python train.py --head_dim=64 --rope_fraction=1.0 --decay_fraction=0.863 --max_seq_len=1024 --max_steps=8545
Each number is 128 + 32 x the weight over its row's rms, rounded and kept within 0 to 255. Layers, rows and columns count from 0. Numbers have three digits each. The size before them is the row's rms in percent of the matrix's.

# layer 4 MLP down, 160x320, rms 0.0759, rows 0-159, columns 160-239
094:169133143082115080154153103111095074129120169114134137126136143115131138183130228130172103126063133149133142111159180054112102131121113071103100171161069095112129090140175111138105118151098109185076149197100106171152113203144149116142112149
097:132138151190127061131139139080125093134099111158070139072162173141135122153138133189143095141154087152128121142126119123132157162122164113085136166166042098120121127096134093129151182110104152125084147116158156055109192181127120120123096108
103:131134128125114181157121097115147108138173154106133074181095172115148170099149095136114107140130111159153132152126128133141129155099138087169065117108160150163117089134138144086161136187120053148169106156108211173112073096125171129151046138
099:163136144118106150115154163085143155144102099110101125141189129168112170091141130069115125151208140090137148108109082096162115129174183072092111034134086173093132158153169146123077117061130084175112098099111140138090144079138187119164152086
101:109144120150116113146106132155099153131157149111105172150188152128128125140110147119060147124086156171104134135153087148148130192115091104120125067094127182096108180129131082120107147158144148137142112111112126137121117116132101134137116145
102:095151114058160144089092161140140137125138164105115155116076090110166087090133116186084172143128143115175141118179136163107121067096116145129129189108182102137143163060029126122133138124153093146173133129184145216124092128167099126124128143
099:141107125046092129185082140037137159142106139210104136140093136128112158117067147200179146146129129139138094120169148142124166156079121137110107126116176136074111126158105169164125098157154156189134131113195138171161148090105100195106132049
098:086161117193140184156151079109074080102126130075115063064117088163148094160115120175151113119146124135147124086164106135111164125089074086156075154144141132121098144115177180155064080174150063190122121132096104133100214146080166128151169172
099:148097110080135123108098144136123070160105130155161151153096136150181076074142169158114136137148197152149121097100137106105055121128139086093110130140132138129116162146096098132110121141166135137107102125108156120185182141177119130155165139
093:098096182106160147126120147175122174119127071159143071129133106151090117164173093121100122130152131127157077123163135123181116142166140166134142118181104117139125142104150101148104180126167164103146216086087125070156087219148152141137153095
098:151104114146145089133144172143068100099127134131157130117138114153145103109190197143135130147140128083097074125124078139122152124104154163103135110144150140191121140112127174113121081135179125127117173108164109175157141121125107131147135127
102:161136124119133146104129119154104130108131169128131098110125150122127163096111164108152165164140191113119086124090232160163158175098150118159105098173158113065139125145127146050071127161128173135063072141188112161145127085102192113135160131
098:106183112148165152115113113076176128142195121130170117099121132132074132122134183106077141084115150113112105070155141095116166138114178126141045117096115144142113098106162157151147107090138170116134119132129154111174062124156090126162160149
109:194086162147092115179089104145116094157084106152161153160173109151139169112125117178156047123076133176105107155153150186136148066144098143106146139074106112127099077121096177164164126134074150112114128144153143104190127111182180132106110132
101:138142063088112170128105093100136136116094117083140175162097118096124120103150031173154159100156161150138134116115037168130143170133173109149155140166132064112106089099079188091162088125072107146156141111157129195119093128092106097099145156
097:145177099150128080093102127057114205192149157142124159146104166106157141127139135125166074124174160151143132148152139187180140170110158080166138139094096150123087101133139153179149134135144146084105142103071155184145112145103162142083115141
092:119125092107168153134118117167160171084121139090150143160153131141156133160099121079113092111111150153140117113128126162152073088160158146103118180139118073156081131135105082133102131166172167157139138092112144128146113119169171124133112185
101:124079158176138157150109174174159122070111178085106125093163128128156165061128101151151143110175098139131158075125134163180142139087183184121084152101102136154138122132100124117114176158116221146141149105116130134118146106124139107100125155
093:093150149121157105153115121114151100106135154089084080131092066157113215111109175120170161111115161138142105189152108078130161108181118126166182149133154135164083119171164082147154160113138154170125110110119144128140151074118125120180124109
099:134168092131130099173058124090098176127111118167111181130152178174127120135153186133110071140114115132171087159072139090126171078124171115144175179121117164154094080110159128165092070107209084140117141173132095025107165174119100145116182182
093:145160152089217143121156161175105098141084134147093147131110180130101090106179129146105139126141148103126130078164131102099122178167122062108147109047114126154109137139176138072127090122147098124105111149136097125137148147123120084162164146
101:171094097101153096130139144067174157125105114090144119116144125121211141112131097121149110081132130184174145082139127135142064124107145179128147136122085138146134147081101161174108159111168096062137106133088171154128118151131123140091134106
099:135165125155139134154141140063105102121097120102102205096154120160148225167084123143163124164130168105146120087088102108147067076079044142106137175171136152166183151069114127100067110131119095083135079136124135136108119151193078182171095079
102:172180175115159136195129144141166094142171148151059155158106103118147131140153086107116127146082108129134168143140129124101081126112082111162146091138172112121099128179134066162153122105120110119130111062133118160109165079066111126174113225
099:074137144105122122125164166120104118078102147178148138133145081129145110116136101088197126123141083149149154131118085116156120135087087075159119132144075109175117132134133148109171153143109120135122118113208112119057117141094137138070133147
093:138116108132163115135143173084080165117148085111129108159164160146133105157199102171125178133112118105075207118123124081184084102107112082123088146128102203116144078124131104067125163117140143138142184089120146147060074187093181155060172141
101:180127155168119134199160133080138179099112120033134091210168170110136091184136084146160143134119193105149130170146130134109135129109183173119148091131125108104108105107095118123128108118108051083123153116059164110125114115165098105136126104
105:105099187177116091121140115103148168118136145121110139130096125110092081108138119125110186098127106054082183021008165124140148101173105136122136136139153113149169179089136084105124176072064085103090143114105079142151090170139158145138100120
101:155078183105081111079136145153138073154109112104102100139147150165140107140159079079111097118134149078091201070145115128159153161154133124160142073120133146101137158145177110089041135169146114118128121093073132186148153103110114122092102109
096:148185149086174165127103149166180146149159119135129099126137156122139162117146085135099124187149114159113126172165104151148116133123117190111120078127157103135096115161103103105111104108163126111094104110153090124169050150087163164143150111
100:140145081121139119153180172120084143173120114120150145130160113088126183153098117130142163121181118094144062131110205105129128134099126114119066125086125153204159133154147108036131135184179070157202100152170181117147146121137149088156155091
115:163132221140126061081182099158129060092108153148132125131170160164207204123161095047159126148134101115117140136140120120085126093104157063078090166105218100118119119095136121136089141173151122103117122067088116118105079116149127142112155067
102:112128131135114230151169132123131108126097104087117118142152080108168128118121106122143160138149125130151183121158054127145104124110152123106153118175114170076159082168140102184134138118167088176154124076105117077132148153112119131179115187
100:107146080151096117126178116125182147181125136148117076102099091098104074135141176161096127170088104093093166137111174079106167138118118097134132128145063119090113087122122121184145133133117170128124162174183105133093085077101111119109093150
101:091136103137168134155126081094126156126117097104128128113116158127117124127054135173205148169078159138106178109064149124133128170087154142113167111099165043142129171172132162120109183143102066155080087149149089069093138101104133079155136149
100:117091107093164132151202120106126106089149218133192113136097097139119120132112165137124158080163173136141118198096121143129159161117135146093112095196119136146127126179067119139066141123080079139179085053110073106125105132106147099099125124
097:097128126086093153134166174121147105166146123146170105102157143129066136091224060130115134135094166152077128108173089129088111106176071039124060098143140157066098128077087105164113195104153129108125106137125129101163139144117096135138119139
095:176102127084180100139119142148083110169142116144100131100102112140104120148123151110157124090137099130054155175056117141114124121089122159118163078088223164108167113116157060151130076058130168088129141138172086133087152141117165112105118130
095:101097090119159064117172102148119133138212106123198102193100154140099099168180159120099147136108138091094085075121103171122091058081174141114135156152121089138157096164175148160079137087164123127142117130117114173087107136095146111140119089
099:174125135159119124139119137136163109116102129128136096142126121110117143132137141121160138163181110133142176130098042151026156112134148120077157090072158135133202125155118129152137151107135110126117134152082130174158074157124178113106173117
100:110042125061124091094145100151070160147107074148061131137138123098076159128102132066118103154149065086134124158136184106113178105143102107122163184112104151136165155120079098118119128133123128098125088097088085164104141202130150144083044102
098:088137095158057107143134113129117112098135108149131149145159098151126097161100152088123135141100119162113105056132094129071121103169111159109172184148087103109175107122067084140066140119064115129181099173127074107150129185132163088134125134
095:109103166071122104145098096093162151182138173154153160099103100130103116176125113167108066111174125187176093117118173132149136084122114133090141143090078110166113157127125145154154157116088146159172071133138126088192158138121148151158130117
097:130164143135108156191119120112117091144146057160136139181107120146163091137125117090131136121159116108130130107181119141053077076132156134135161146193136178148121125176152131113153125117093177135178147048152126077086140071146143133174104121
096:070114133097099103115125140099158210097123136137149089119197084213188093118136186070130117131159135117128116162153129124085081121099096114095109210180148152134129074126120184096154159164147019118154155088142111108129130119146088159116180112
104:132097110122072113104124117140130151165138154122101118094113053097132199125110128109162101137131145121137165115142123151121090121071140161120139135091050070192133141202112144063119099114156113179162131109133108091161143150136139053099146136
102:144141151101076101115101148145118115147173123105126116155138139094158097147143084032181145070111100127174097130145086074084110197154121145131078180111106151055123152120176097109114113172169118040103177159077128097202122123110121128119116216
097:133129123065121170105128137146094151084100050130160132114127147133102092146105082154088124132121122138134126191120134111131097067111105174094143154153110178101177106140177127184140101111147178135123103115137172069128136154157149094093118123
103:089143144148139138102147106119110148190131093068145148155119094101125172143162097076124137176192093096137127130105124127150149128136127104079134176121105093106107157206149083106113146173111080055164104105221079118178153059131161162110134154
096:139099162122167210133075142105178144120159135113096102057187135176180112142118116088057131118136110138125180153142093128134133122117170101159186080197094146179166132101173142122086094107076083138058181139083149175163150091081070118138140062
097:081116136163117110151148077125123152161128138101085148129139139139131153140111095078061065124088129167103143143143173112082159068111143137092163127164121146152115136125126221142122125158106128091126101128107154122157168155167082141076168155
101:102098090141148128071096113077062145123111119090141173107109158119120095130147192176136101167139117091183096215144163120106090127185106125145147117129074109107178120056135163102169168111111112133160127149144121177158179154147090100131126057
100:089109134134145106152151192161172128174102147161161098137153124089167156144108126110075136055164139120113220101150117171133122142170127106140102062129131140137092093144116123121104112138233111112154092083185139177127120104142148203089138137
100:115168123124133170121075080106169134206044146139105134190048109146180156161135087197104091076214131154153112106130183143134104094131190137158104177198136099133102107101172106110144136151127126094101164122154093146088080096145049141164137084
109:135149218117127145102097166129167145142153159161088173087102132129138124130144151135121121171108144155118134098113106157114130105172088115154092058141136118158125079060108133085142139065148132100056128125142139152138100124114128131087167072
098:162140147152162112113162152149154116113124074158132154097119146104073121162080177158111111062094160158028099144141174155096124034095139150120100171100104180178209098141153120132111126113078107115132149166117122144179098098058125119144125131
101:096127154143060103131106106116087113101104095116074082099106135135132152067138100154135102133151157172112126185088163143121135080136129133142122221078173091082154134145137200139178158136126158124168140093086114103165146142130103057176132102
097:126151143048096114093158105192170134142139132143103114060110115069151164058100155132080068129088110165128100119215094155109121136134086120078165162124156120146172123146083121173134166107156141108076153103091161078167122137136143147061146155
100:164059122213097128125104126132052128161151122138146154093073108108113110051112165064176124066116102111124130176100140075146141220129087119073082142111143143172159141193094118142126161149113138125165139089143099087097125172171080118149102167
096:107069122079160168104096152144142149128138128134133160165044123165106147057101127147167166112140153144136116129108107138147149155194158077132132174170160172153130162121130152180163107085099155181148088135164081079119183072173092164149164179
098:119084092122088145070164078150171105103116111128161085123141101175083114148122097155171112200147055109162150178186164155090175122131142133179156104123163153114142150126137146124167144163137127049136161146083137099049092102118132125113151127
105:122073149105146127120121037120108156173096111092113160117126127135107109124143183237182124080099129087173117125134147153109133166203174139081094109126060142165113100134183154125127074204087088123152183134085057096177111152155143148184128157
104:132129096200122166109119122093124153136135127099097129110107183092077181153163159146062140146139130208166148105168160165183081121109153132115091107082106152099148070139160193133088065133102143138126177121147183147109129114113166162151176155
100:118099192144112090119151137111150100114164130099147102115156144076135140199150118127067143074144145105115101101107065139135154123142104101124090052128104132155104156140122137125112147065175093120224122093134107116163075111138157077136163143
099:076116159075106157104092141189113127157098120154111137166095111149112119094103103141123142103192125125132111162174156138061092130103144129162094102126084174147125103097163144114127095145111127069203142068151128160087188155074092156078151072
096:114128176146141117099159158174106108088124139100083137115130072179142106087125200146115145157137104138155182173171061104166118146116134133157089136142113167197160149117139134139106109160092099164134086098143143107099072163185171200116151112
102:090171116094134132138153078128153080139126138147138115088116098118138084110114187143090128118144178182095126137063119140087183141107133117161107119107162136171154093090160149154134142144170151109110090127122083147149067132151175069144106146
097:128110131144125109090075137077116135104193171177154183164193113143075144148115133125086167152134201082109155154134097105088149130167166160124146124160158097124134147068142104080176155103108144111149093085138104146131163077105115138074122094
102:169148122099111077101140151141102142122112141127163138059137134161151144161155092092163123111130157154112141093096097205118114121086084117120172095128090084161179159167072156124134139135186141137159123194097101146105092182123099114137114107
099:100114106144159115173093152100184151201105172126154117139164144107130122130088144090118144132071174163123056146119125163119189142151140157183124167146143122118123146152162142127095056130151080125142103126097138156170189082096146151106172162
099:135138148174124107124103144170115096113147099120095115150060172130105126144090122138201091196062180132118163124148106135193127145148133211120155094132100153163099109135140151109148183135130150125132124106120132101087104121123127090184156121
096:157138115067202116121142141063078115076163115180105135182124157084132167135092215136103157122102099127143130151078072124137129147172118159125133165156160156169101087187094120125088135141133158147122099101124078117166146158041122119132120178
103:143104089086143125130151077146134087118208106133081118066136160147177100128150160080122163068113083160109126107105142176079091114129143146139150124134136118175121133189183042129171091120173109167154125090128148142146086094146114133106159167
101:113126173139109078103151101142119119112134071127152121113053096135156144153074140159116120107122140134143114115140131100157098133096126170118163178111105162147122117130116135110145170157166159117079148108141125143075146159087148157120114199
103:093102124090046143160060040145113118093157124135200159151069104130104104095100138085157115147123141120121119103127191052131121131156119143146147141109144046142149146109169110095176136142126135094198132123099145112064150143100098158108142107
102:078157125110096140147170113104127188115136181104137088106137183141079130118098175177122138130106162086147108192142064102157189134076150122092071069086130122130106211081112153143103108165120112151150067166142110131084103104122206119126148149
098:110126134172128102186153148090097171092134139139148130123138150129091102124148120097153120181105134102140091136114072098098170150118109178174128093151154123142139111129129127145086150128061076128145140185161111095172159077152144088125096118
099:153131146176140125171163117130171153081086112142115167123157174159080130160104142091152139192107151092067199159087160154115118090104070129159147124121143205098129163103161129113135174158094165147095131118102114160144064096171140126209136095
101:163144077143104141137142181167121164088153123128115146170164152106139125067089198093071179149102150165088153080121176116111111124144083104162119183092124108080107092153156101165115089125187119083146133150126143134134143171123093144178165141
100:118119106190165098127171117134187137120140151141105131083160228136110178166143090112144133155135151141101080077124095167139128101153136168058092143149161147132130180114120119128139110137126128127127070115160100066177130206133185119128150128
106:071123122100178114131080065117066159152158120044155111062141142088134151126120166128160149056112143104103109150061101118075162144113152111186115151113124142153102166134161132126141103154060070144089078120105115172121116131106128073129095121
098:106128098124102089182171189118057120168048146100083063161138100124137177127143167123105129102151148149068116100144124130139120124132174122155093118163187149093112100170112094128113140091128149137130120171112063133165133157130147053124163151
102:161111140127143132095125091124130159186088112103110153091172183179078171137147130224124049144123103114095159160137086142106093112133180127130120126085096167074168078111148120134125126118112213119174146119118087153113046110111095060110143143
102:140192094134074124129082071151116147140099102102174099104128082078116130121118134201146076124117110115160136213151198133132120139129098083127154159144093069172133134177102165195145118114123134169114071110108108102066134111130116186171135100
098:146054132134112170114112034185151172172157135172079098098137126117073074065089154146147087102125092153125108105136143096105145090114069137126164121167090156101157087138149099131159090177142109132092135141139120127110076139164082192094085124
107:126144131125113098130118123092115158113117169130146090101071147123146101167092134128133185117145138107078108162102144170168145102165058145119123137158140148121102138126127117090126155134097157052048060100175130109159107144162140128122121136
102:119091105095129104135169098134110126103082139114112092137138122171182170118107138152172100125113139114101098084144162135124103167162158133100139165125154129111070138141077121123066127106132104077158102183144092122168121071127125108144108136
098:164109139116159083138118121146123144111098126143128073154190137102074117180137163106141122093136108133146189139136136110159090146144100126126080136127118113107172170062091143193134187100159128184149124164089186138207100177155110116115113111
096:144156177121067161128138093089128114113190144109114162171118141129129116086111099065128138121119090115135064163065164143108136118172148177122151117119140132136143121105077172158142141148095142172152125146144109131109129166161071130133104162
096:155135145126140089136108122120148156105128070132168119134114080111133120161130177201148137088142126074163111121113182096129115120110122123171121044166101107159089171099090171097115130180130117084099135192086111149126153137143093113139068146
099:121163166100186116120122134099115145149153132145206180136082097123111117101146077099145085156142110047149110146158100085191089129122119182115088126108135155133156108067122153179187127161133129115143117086171138106129093102159110145090102113
097:103109128134123108121073153148148113148094111145122126158134127019098122121094131115154111177113085128128122105137118088148184169139143097148067081183131194170109169248108078121176184105138168131197110156133111131131131081114130141088140136
094:071167036098101104187083121159152106136111142154171130152155111155094113133064098151131140088129060093119143073148103151117140140107121112130095095115089095115111108102167136131138137085109121104164146087148112158086095131122094053188167144
094:148160124147171152097085133125149141167140137117085193175089132103180142102171147145103143149134133141150154167116112094167098099164080114137138138155132110074162165135198097101169103136154109101096150069139163189120108093141170147108184108
095:127103121116121145183172150106126121176119095121103154133096146145089086104188087132148140093156153172118146141130157095117151158020154103129187107150110063141068099177177109228160134182103119218085114112112120127186109114102175130173144152
097:138124090161105172146169171180104090079188079116105107150135117149106175062142134133125123178076092106167160167138141131114103107095099106132104137142131138108171119119171066101160089153151108136186139110155166115100185066055113167075095139
101:093123105080116164119128108217132099069172091108106126142089163171129078108183114104098115150138096115180106188155131154173162148141149158161171144106153135107175100147112129111118144071159161190098154159147123111132142130154073128078114128
100:151139077076158143126108161091119143133110126086106102106133156105062152137183098101179078137096127088083151097178154117110086139076143121086114119152101101088051121126158120126138176192129166122113185145104182149145102166096152144135141189
098:144141079146147178148156187111164110213164127128123125149116119169149127128134089100137158097109138086107100154162079151186108141118161174183156148121124140148164136100164135148080136114147146145145137142103155109173154125094157095126188071
099:175115144125120135116127143101171156097157075146137148157157144117091090132142109091097191145088118166180198107103110124061136121156128151198072122137120152132094087164088105133107092093093112128108144132117121160128137035093235113127079128
102:190118181146147149138118186150140133091118098121123129142164166097156070173131128097175133124100171108175125163158138127130122122135107170134099127133154141120110142121094086128137135110175171178218172128153130132155115116213124127084111086
097:090118127119103137115172135075115143127104094124224126090103187134110144143113111048128133159128128126190201132118103127156128064100065063093166151117088108093116083112149084124154115133163144118161130105069129181154133139172118101121112146
115:138084173116110120148131124142162104146180155151125128131145129107105118144102117118107163173148171166146100136171115136117152124123117114077112144098096101119126167151137133248064136145177142106047175119118120111150129110125123116159171128
102:082092139150084154122104143097111103131112151214115136113159141078114130080152147107137120099142091120127187137083134197098129176126125144146125093135129106110115132106135098067134163134161121164203113123168094117092118137183098110141144133
105:132210069148099135070102069189109136112114123109065155122153144096174160138142122153066115097154159097131144156147089093101083033128157111062140178136164123098093125141146143114145122109144138126109134115130156186071099150143095141112119147
107:102186104140174096140129142159076141078081168108136124117118117158132154121136101106118157130158163144090083124124136129120135123125131147092093142137127136110139110064142111125136086142149153120135160126073128123144155135068147106146112123
102:102175157157159115156200111147188162081180165093198179100159071108124073088083163155145130132095139152082121104098125056122102106156037108133056091167108161124166139076147166104119138108069128126118123150146115162061148104052123101157157124
095:180150081143126116163186153193122153097108124105132093119090180138085120126177081137157166126115184153140149157109081121098179166138127071100133103162217120126087124109148082116052170095170206175132087149144088172153144148138118087119098184
103:188106126117081185063162206149107157139103184161156088127092109145095064059120186174151157112122167107149116155125149083170141131085067174135120130132092044121102203137105103131184094142133114144139079117153127079124122110118140124121078104
103:104103079126154152179091121115128120153165192103190078127134148090168120140161128194124104141135155107129159139101157171140149162136113104157070140099152155149124127123114153024150073129088153139092072120090095144118133079162109086175145132
094:097100137170103148090119130116087109052113077123068185076135088177130114113120108121098190113135076106144152096140180059164094159150111141087149191239140120123173212098117146177127138161101097156117153151083121126116134106156123206093097140
109:132108096110164065082136177113117102184172139141110156100130121107111112097116103098126135106097087148166167156148112104165143131165090137125151108086118123156119152142154112170138094156122067159122144167117084098106100127131121125117118099
104:135125145178092159142150123128082149206096156118091091139123101145071078150091124139130123114179224147099145109124167142146161188170127131088185160124129072116156110120108126127072080119126192116078117191073074111046116077141101125100083114
095:133137175166102123171064118146138187105152117123114170098127130117155078192102131088178152111145166097158045131108145135156151104112101166049193134104180152126115149171053122128117152093101130146131123110161165133178075109150135142104114153
095:127126097134123167137128135137173155158095108135113098090077071153146118122186074156103165101118092106101124060102119160171144152172138121113144119127167129093071123126161100140152057156162128171107155195094155153119127143156105119143103130
100:120158127093089207112127126193131102121116153196178159142177065182162102095123089047152163105057065142130122165147159113160161114143171139139153119114144118146088104119085083174138163135135112150149134130105103096161148109139123161082093122
102:155158091144140090122105123148160110140105154134117178127061125151141168124092165150103076140092124161119102180151221109172106138185118095106219117113124117149144056172130145065141107143122134116124074125139158120097115112114189126116113110
100:133132173073174026084160101182153139106168120104130138115091123128164122155127160100135114090163106081141112155097135116185110140143090137130130150172082148168156234165139121083116090095133127136120161168109148118091176174141186149135177162
133:127130082131156134180136158110154073089089083104158106155163159132114087113108116144109088061129094108116154131137119137140131147109092157204181144119151112082124096120109063062105121117101172170080148161176120140147165120111208174135103126
097:140096157180075090175171092098110132104140204127148116120163122071164103107159138165107128165128102149179115095121148111143158084138138134100130139141149133138128177094199120178111137161141149103102101162098174189113171149109130137142106058
101:094123116102132168099118064131118083149131125077155149158125091157134144107112136139123123098131098102068116125154144139125113109103136168092136117114123092141127122101063103100174116167105143096123111112176143210073079088140167175105150129
108:137114132127101112091155077155095077111122123110103163125110145097173174170119116122173081160106131144100073103100159085116156089155111169160085145154108106176145160116167134118180136132135145139126133138147138154149146179124065095140123164
100:105156089167170175098161169128136210171077181121103101155193156158095234167123125152133175121147144113122100128125101122171074210143128077178161094118118118101100131079091146125111078059133083139117225115130154101122106117139135104116090101
095:115125141167108115038096176117136107150102134151136125091127134215137112144129130118131114147141139129077104135124105151104176123183186080128147123161095228118105140159082197133108131126129117129085151068092117128092169117084170119120148116
103:143155153151140156110151076108157113165102121168171145145137125075117120163129137168118176138127103150173084148086086117127099073168117093177075114156140106179111158115158171149188141115117087139120112149113210149119105083103103115108139133
096:107096083110139134148175060134119107071134101115094056160128153141062097161136096139096142128159086142149134089148085136144095183107142174148104172085161140127165107136065124180118148110100118104134130081197071046163152159126078137198146147
097:141095134113196080171069164138114074160134170132197152099115135145122136149132142099064113154128197105114159147170117072098127129062124096171159094124140130155140109169144138083131122185117156095148176137129103112098144165075196106129169084
095:095190139178120098136168120160146111146174150078138115189145082058170154178087151139093138107138107130111080187122080213115147105112153173174083108068169103091111167110103118133110111147077095091111139095126116146086163103187069107116080140
105:115159071198134144093119143109153159121116153115113128157143149114111104177100063124097112187179169088088134143159067165134143132134155086106113085075109128108128133126136123138162148076131150069094151196186134140177159140107121065157123192
100:106103083120097072124089145103136140069143176097138066096143069103121172114099179106152141100129124157081109172058127115146136211121135111144179098066132116144161105180109154079141133135149151178128198162085181140187104167115154164133100137
094:117127126091161170146136102139142143072160135133175096129152096114140124091089111213137188088066128156117177055108173083130092097118067126072146147103140119056092117095137148151132101100099111153134145135219101108107158122144159178078159119
099:110109128130132153137085128096107098137139148158114092120214151105119153096067122123163116145089155121153130106125201130071195139093166112199150137128122148185080136110134124095134138106133158114129111113105166112159164109161086119167061134
088:128125147191119180134112131111127156138152126084141146157098053122176103003130134099105089096162092084099156114131156110139115153115145130125143162065079044135140112138166089105171167130108143134151164150189148177109178132135121194137120127
096:168168097161115170105124088105086140098116092150184154135116147092154142102160109152084048129136173093149121118132135119084100126145161113177162146170125164091163145111129135124127080175156093178135134148240121079101152125140057141123122123
096:148120052182105162157078126145116111094062111130104118118169149153147172096124173157104118131127140144099155060134133182106166155187156109096145124115157119102170169041112088083139166049102120147204088180107162132089118081111094157119109147
095:123166153119170115106147102131204131126136098089101142130172165133160113119117090118136106105142086105153054163079152104085078159138114126114170161141116125141101091122140178151155147103147127128145123115142154111119164136085051115117108125
091:121113106105158069170121213096068090075159162162113079109113130187117212121116133132180092107113146140112165173093142130118163164144112174095138166104133121066060128141131107121165056141098108158113147100110080148126188142106165116184140100
099:132165119166152134131202156095096171114167105129119077161126110195097086064155190096109174128140105118161141156166108156073181148167167116133139143153101129089126185148080142086084105143082105176131043119103170092147133145127172129144120098
099:091083137094160083104109132095100154112146158164134094135144094121104151194136126114110068127133135149095115089158092087126119151166121105131086155063165111140051134168093097113131131189164101091089185126154170113111050153117143118137134153
096:146144139140108142058125131132033097174178111135140176118066096107142134135117113138137157120133112135045166148077100132140096092130096107097097184148143152110108098131117136115162115168104132190141136140115136141115158082104134180086125111
104:143087184142118125108121146170174086086139141111088131095130121145157170128159130096030082124135065083099128143121105105053126104114152163090085119078179145106106112165105155147159127136113196102167109079129179162104108132167114060071105155
096:124076104129091102137188103118131142145169100112116143103112146161192127055135094164125153154124137143137109142147154163109102154095099084178116104177122066114105202091133115128188139156120164117121040111083150102093102198108165096124152099
101:111143151150132150168118140176155138083128117119169103178070146116117077173058116136146116138111111095115106105069128155108158121148127136152209122130185086105140160161106070083085139095092152158105189155134174170121178155166105117176112107
124:195123092131150146151105100058149163171114107160113161150120114124153095117169078200107163108145105151070114104111129153129076101112114154180099105106109155104127118132218133087169117175081142113090117181171212121122150106082131133121101099
103:086129156183089102116064175138174061170115135180130141139132162095173129155181129095126176123153144079155161113100114082172091132138106106111107083120138123133175161147135131144134168107175067144096148122177155112177091083169127090127181085
107:099149176143169077101143144149109101091127099166153155197113122060112110142192134101161082129091050166169174128106139097137098073160105114114132105139119109049114134090098147124128097071092148146137142139074140125119109139109120136108097105
095:156204223086159106078105114183158102201103120166084068081138068118118138086112109137107150114139101179080114132102149161097121173128134092184101140144134100137162082088115141128091080086157102085124104124123131135077129175115082137090138090
099:079127097147089156088127141094180152066133140163095169135150101124111118127156123168066159137180095107162107147164085103143109102070120178092159087126106132127141076064132140128203148098083116117102153110098121086062151135093104184131089068
101:192125129137120155146095123189144138148111096142124134125170113145094119085125099108077189139134093190140082129148150135178116117182136119133140138116105088132105142125131171157128109082126133109161154116140163085169064137150099134151130102
106:167099176137212185093088153091161164101141066138147145118155150137116085121126106144152172158106135124183127074167128112126156122146131154181115149055108136049160119106076127171061099073137218130093157112129062072142167111130204180175135151
093:161172111139140155098100109148134102107139152147105179135115141077128165178143169089193105148152101145144122128111111106144135063134122108174157110097153089162140143122087135144126141071144163142151094118088128150122135185097201175130124199
102:151069115104117149088136165118083156165095123081120155170154145109137128157126172114083117153139100153148120123095094209134140140098165139111111119099212165096123122135085147118087194125128149067056102131096151114185095134165114170115133118
102:155129175134103119124159120120149071109207179143109105150096107082104114142064130075143125144145122193165074112110150144164153163097137138078153077151098156150137125146103122153082151122125143137122185179178130124156211106159074106159135116
093:123131120123145120129063105107118088155107173155156082108083158153163092206096088119197077139141157137088115059157149134115134147142138068154119059124163120089141094130152164159097101107102072104100166191171126150137141105139213161151123163
104:130199191062104126084148133152113124126099101116089188083103097116126156175141101143133095165050143132152123035102169120166145132161138147150177156124116127165138096106128146190143118117148138107110174125107182131102130138111065181105109120
104:121144052112077125180145151123146099082116100138149131128158111119135178138167116168073136107119101128112109129139118083191116127091129140155151112143091109122161135146152081123146126132165120185118118190113135103143095139232081165131123152
097:126159093192079134090097138162114148189118105144054089102036088152119125137153096101106123139091111079146143131143148138098141119114179133116163063131149150161154133121142099132122194087126109140173121126125085087079129143145145101145095100
104:154074149147097169096130164123137109146086143152141076126133098125080088078103127111153190129121132118143096082189163125148172111163173134153138150159108111143199078127133139076113099115114165087143108196065154109093190082117079090146120079
095:169167123117109102178173109151127099134125089136144165176129133112119091175168111128172116112100160156113141192139135121128122199095217153085121143127100132134151111174104165128155167109108152078131110180125120118123130116124072092151140119
096:150136112149158103185160140113121095162107178170151139127129166145130134153123131122131135173120091160169147115148112130143154134095107177117146110137135143097100126088092158135173049145079200116069136104079132056178156162139113147117167106